config.yaml
norm_place: "pre"
optimizer: "soap_variant"
max_grad_norm: 0.5
Each number is 200 + 30 x the weight over the matrix's rms, rounded and kept within 0 to 999. Layers, rows and columns count from 0.

# layer 2 MLP down, 96x256, rms 0.183, rows 79-95, columns 0-127
218,148,216,168,236,199,273,197,232,173,230,231,189,129,224,229,158,192,188,205,148,207,98,169,160,218,214,215,253,197,213,198,158,260,193,204,221,209,201,211,155,185,215,180,197,174,206,194,193,177,207,173,154,223,206,200,107,192,197,212,197,198,225,185,200,207,152,191,147,173,186,228,212,209,253,160,129,161,228,162,182,149,256,171,218,223,164,216,181,169,184,148,244,197,194,209,165,172,196,184,168,191,132,277,306,199,222,220,128,192,214,192,204,226,173,217,248,202,204,236,155,288,189,216,182,173,214,164
181,229,226,189,184,191,214,190,177,165,169,226,214,176,151,162,251,197,266,277,200,254,246,203,214,210,192,245,156,216,242,178,158,220,205,128,185,197,225,171,260,207,190,171,129,149,196,194,167,201,199,220,257,138,224,162,200,262,226,172,190,174,215,192,211,165,224,248,225,203,228,151,174,211,187,234,180,198,220,214,163,204,242,230,170,170,189,210,223,227,203,224,152,259,198,236,203,188,226,191,255,250,207,195,280,167,226,225,190,195,248,164,273,187,214,209,280,265,159,185,149,178,232,175,236,249,166,164
194,236,179,183,173,228,194,226,171,206,140,185,204,259,174,180,233,197,202,216,187,185,219,230,194,230,235,238,206,200,227,158,194,177,197,181,163,186,216,187,184,99,263,218,136,195,196,182,184,170,207,210,237,203,241,246,182,224,166,204,139,209,228,229,191,234,168,214,183,215,191,169,205,200,187,212,186,237,161,180,200,228,196,198,258,254,204,205,162,269,205,181,231,210,201,216,176,189,189,149,194,205,215,160,196,197,234,226,150,220,187,194,239,169,170,237,172,167,180,186,238,196,222,192,194,199,219,207
236,174,273,212,182,158,239,216,214,167,238,185,179,220,225,179,187,176,200,175,206,228,226,239,217,260,190,190,214,200,210,221,215,204,194,153,244,165,203,210,179,163,223,223,138,206,267,199,217,135,209,180,168,249,219,233,221,181,191,187,192,185,221,199,179,223,199,240,200,217,179,197,192,221,231,188,193,199,257,241,210,198,186,180,210,199,200,190,176,178,243,239,211,164,231,263,202,236,174,155,254,207,210,266,177,205,168,166,198,208,191,194,207,158,198,242,222,196,204,180,197,165,215,208,176,231,232,195
249,191,132,160,222,234,187,187,146,161,218,180,217,197,186,225,240,170,228,221,162,198,243,186,194,268,198,167,172,170,197,172,219,207,167,217,183,207,172,232,250,189,170,181,193,200,204,237,167,223,273,194,197,260,174,219,191,243,221,189,237,194,200,177,157,132,238,205,168,229,246,208,183,212,158,164,179,196,218,217,210,227,226,187,229,232,124,175,166,183,172,185,228,176,205,174,219,167,264,229,207,255,227,222,152,142,207,165,247,119,234,197,263,166,217,124,184,188,139,162,211,234,183,206,211,237,176,224
167,221,247,199,243,195,186,148,188,205,196,181,253,222,218,234,148,170,176,215,220,142,175,242,231,209,249,150,213,241,222,242,175,271,237,229,174,199,154,157,220,208,180,197,229,213,208,220,145,235,202,178,195,176,214,241,215,201,188,164,175,232,206,211,186,205,121,179,227,167,250,179,207,200,188,234,220,144,190,130,247,183,259,203,242,221,153,159,170,262,210,203,235,153,140,214,253,239,171,209,231,138,143,163,164,202,150,212,188,161,241,208,187,190,210,203,220,248,123,210,235,195,268,213,232,156,191,146
183,192,220,224,214,223,201,161,240,227,147,242,234,187,211,196,237,201,226,201,149,189,169,251,227,89,186,167,217,180,226,224,195,172,185,190,181,184,182,213,200,206,147,191,195,122,188,196,175,222,214,178,213,215,193,203,229,149,195,207,226,154,244,193,182,195,217,229,157,211,186,181,201,178,188,187,199,179,185,200,205,191,200,215,214,227,239,199,201,259,209,197,224,198,207,169,201,214,203,163,276,205,191,168,162,239,169,188,223,205,244,254,199,156,218,184,219,137,260,213,140,243,181,177,158,173,218,202
184,183,128,140,192,168,199,193,186,227,203,196,202,223,205,194,225,200,186,213,213,162,174,194,197,207,199,232,226,220,214,208,159,220,218,137,202,198,170,221,179,210,196,220,225,182,226,195,210,275,192,214,192,187,255,221,207,210,151,178,195,224,135,221,178,215,173,162,224,191,198,197,168,193,260,201,212,228,253,179,191,167,215,243,212,224,198,241,226,245,153,235,196,226,188,192,235,206,235,218,247,181,190,203,222,252,189,219,239,209,233,181,229,201,173,219,275,209,246,289,189,212,160,191,214,218,192,191
192,220,202,219,224,221,237,211,234,240,159,226,170,171,179,256,182,260,159,208,216,213,191,215,226,178,150,200,219,202,152,223,208,219,165,169,252,190,178,186,237,211,188,156,186,188,231,221,143,173,200,227,154,232,171,220,244,229,175,220,215,151,179,258,192,185,188,222,163,201,164,240,220,186,169,164,234,167,160,207,202,178,90,226,248,172,199,245,202,118,162,173,175,201,157,186,170,181,235,184,143,250,232,180,222,201,171,190,194,207,159,147,193,195,227,157,197,205,209,234,217,215,144,217,190,202,175,261
247,222,210,191,174,220,187,194,219,169,255,239,247,190,190,193,223,271,206,188,257,167,181,142,249,251,207,186,187,200,226,226,195,224,242,221,162,194,272,235,234,191,200,276,240,250,181,218,216,141,240,228,263,194,167,264,228,227,188,207,189,240,199,187,196,207,256,183,177,187,193,173,177,174,195,135,223,173,219,237,174,231,207,110,170,224,158,229,171,166,163,215,227,243,190,226,227,172,222,234,158,137,243,167,236,196,236,156,169,214,200,194,165,160,167,236,189,203,172,208,227,206,188,197,146,242,229,198
219,229,175,216,230,185,190,182,228,219,276,220,185,209,248,153,178,194,182,209,185,187,209,222,181,156,155,144,222,197,201,228,229,159,187,250,215,224,216,215,231,192,188,171,182,199,182,161,195,202,197,205,189,188,173,233,223,195,216,224,176,205,197,201,185,230,142,178,187,198,192,204,201,196,210,173,230,211,163,206,232,167,204,227,174,253,185,209,260,184,228,194,230,214,202,196,153,204,184,161,165,187,166,141,188,161,218,179,217,230,262,226,188,162,184,226,213,240,217,218,222,171,171,231,205,209,189,184
207,232,148,195,235,170,194,195,184,199,111,224,219,170,248,203,240,247,248,165,224,225,229,199,209,202,158,227,203,161,173,175,187,165,246,185,186,226,196,150,216,178,192,141,200,168,192,188,139,166,219,242,224,216,194,209,239,192,208,149,168,219,216,164,214,164,218,254,202,210,209,165,184,187,197,212,174,213,208,204,205,116,210,183,220,266,259,186,270,219,180,240,177,220,267,205,203,173,230,240,244,158,214,196,227,186,224,186,242,196,227,189,194,261,197,201,196,198,151,183,180,179,188,163,164,249,231,226
202,205,219,184,172,123,181,173,196,213,251,170,152,246,180,195,196,265,262,184,207,195,181,212,224,194,222,204,216,189,236,251,190,227,167,225,235,225,187,221,202,188,159,239,235,181,162,175,161,170,198,194,248,205,230,201,212,178,205,244,171,168,152,174,265,251,252,171,179,195,237,245,222,240,234,194,200,223,200,173,211,202,208,139,236,133,225,218,156,157,185,186,200,175,205,217,177,153,230,197,135,174,206,165,250,208,220,164,224,139,203,219,195,192,203,196,209,216,222,206,230,238,211,207,215,215,214,202
205,205,247,201,235,214,178,203,122,156,195,148,176,166,194,247,235,174,210,173,200,207,248,266,121,214,178,226,188,182,193,238,233,190,182,174,142,225,234,211,201,134,145,249,221,183,192,178,197,243,150,202,195,247,149,178,149,206,202,232,116,174,180,154,221,187,227,151,245,211,113,127,186,226,224,256,212,259,239,238,237,183,181,223,201,237,170,198,164,205,233,168,253,212,189,220,177,164,209,215,241,199,209,215,151,225,199,175,158,122,173,168,201,195,183,271,248,169,183,219,196,185,165,167,257,251,242,179
185,246,214,153,225,257,184,189,198,147,227,188,255,242,196,217,209,205,185,237,199,209,131,210,154,170,219,205,182,157,204,163,191,186,155,221,211,195,176,145,207,153,214,177,202,241,187,190,137,206,216,220,206,160,215,230,220,207,163,219,155,173,173,225,224,200,232,250,202,255,246,172,219,212,261,179,192,245,194,289,199,139,192,156,211,183,218,231,181,199,213,196,229,198,229,201,187,235,188,215,243,185,200,187,253,203,191,183,176,198,254,252,277,209,217,225,171,197,147,180,154,213,272,154,217,207,228,254
154,190,188,184,205,192,197,187,189,212,147,201,210,146,172,193,231,223,208,179,193,249,222,188,181,132,133,209,225,195,163,153,163,247,198,236,214,197,236,183,226,236,176,213,155,182,209,179,203,208,238,187,247,195,207,184,184,189,198,173,170,209,215,161,193,172,173,151,205,198,192,202,207,220,221,250,169,205,250,180,188,183,178,158,161,174,201,196,212,231,194,233,212,229,186,204,187,218,209,195,160,219,143,165,201,169,203,199,244,157,187,143,209,234,152,208,215,241,248,174,239,168,227,195,191,201,219,206
222,196,187,201,223,234,208,216,264,223,248,215,236,189,180,192,214,161,216,270,189,180,209,231,159,207,212,223,190,205,209,204,228,230,223,162,127,214,267,231,195,123,178,183,230,183,217,201,207,186,216,273,221,231,170,195,153,222,216,189,238,164,214,166,294,183,184,202,189,174,137,202,192,198,235,193,224,135,237,243,237,202,179,168,191,212,212,164,258,270,211,233,191,217,146,180,225,126,215,180,192,195,88,209,176,171,147,192,210,169,202,210,214,196,99,256,238,203,184,229,184,185,221,189,205,182,180,192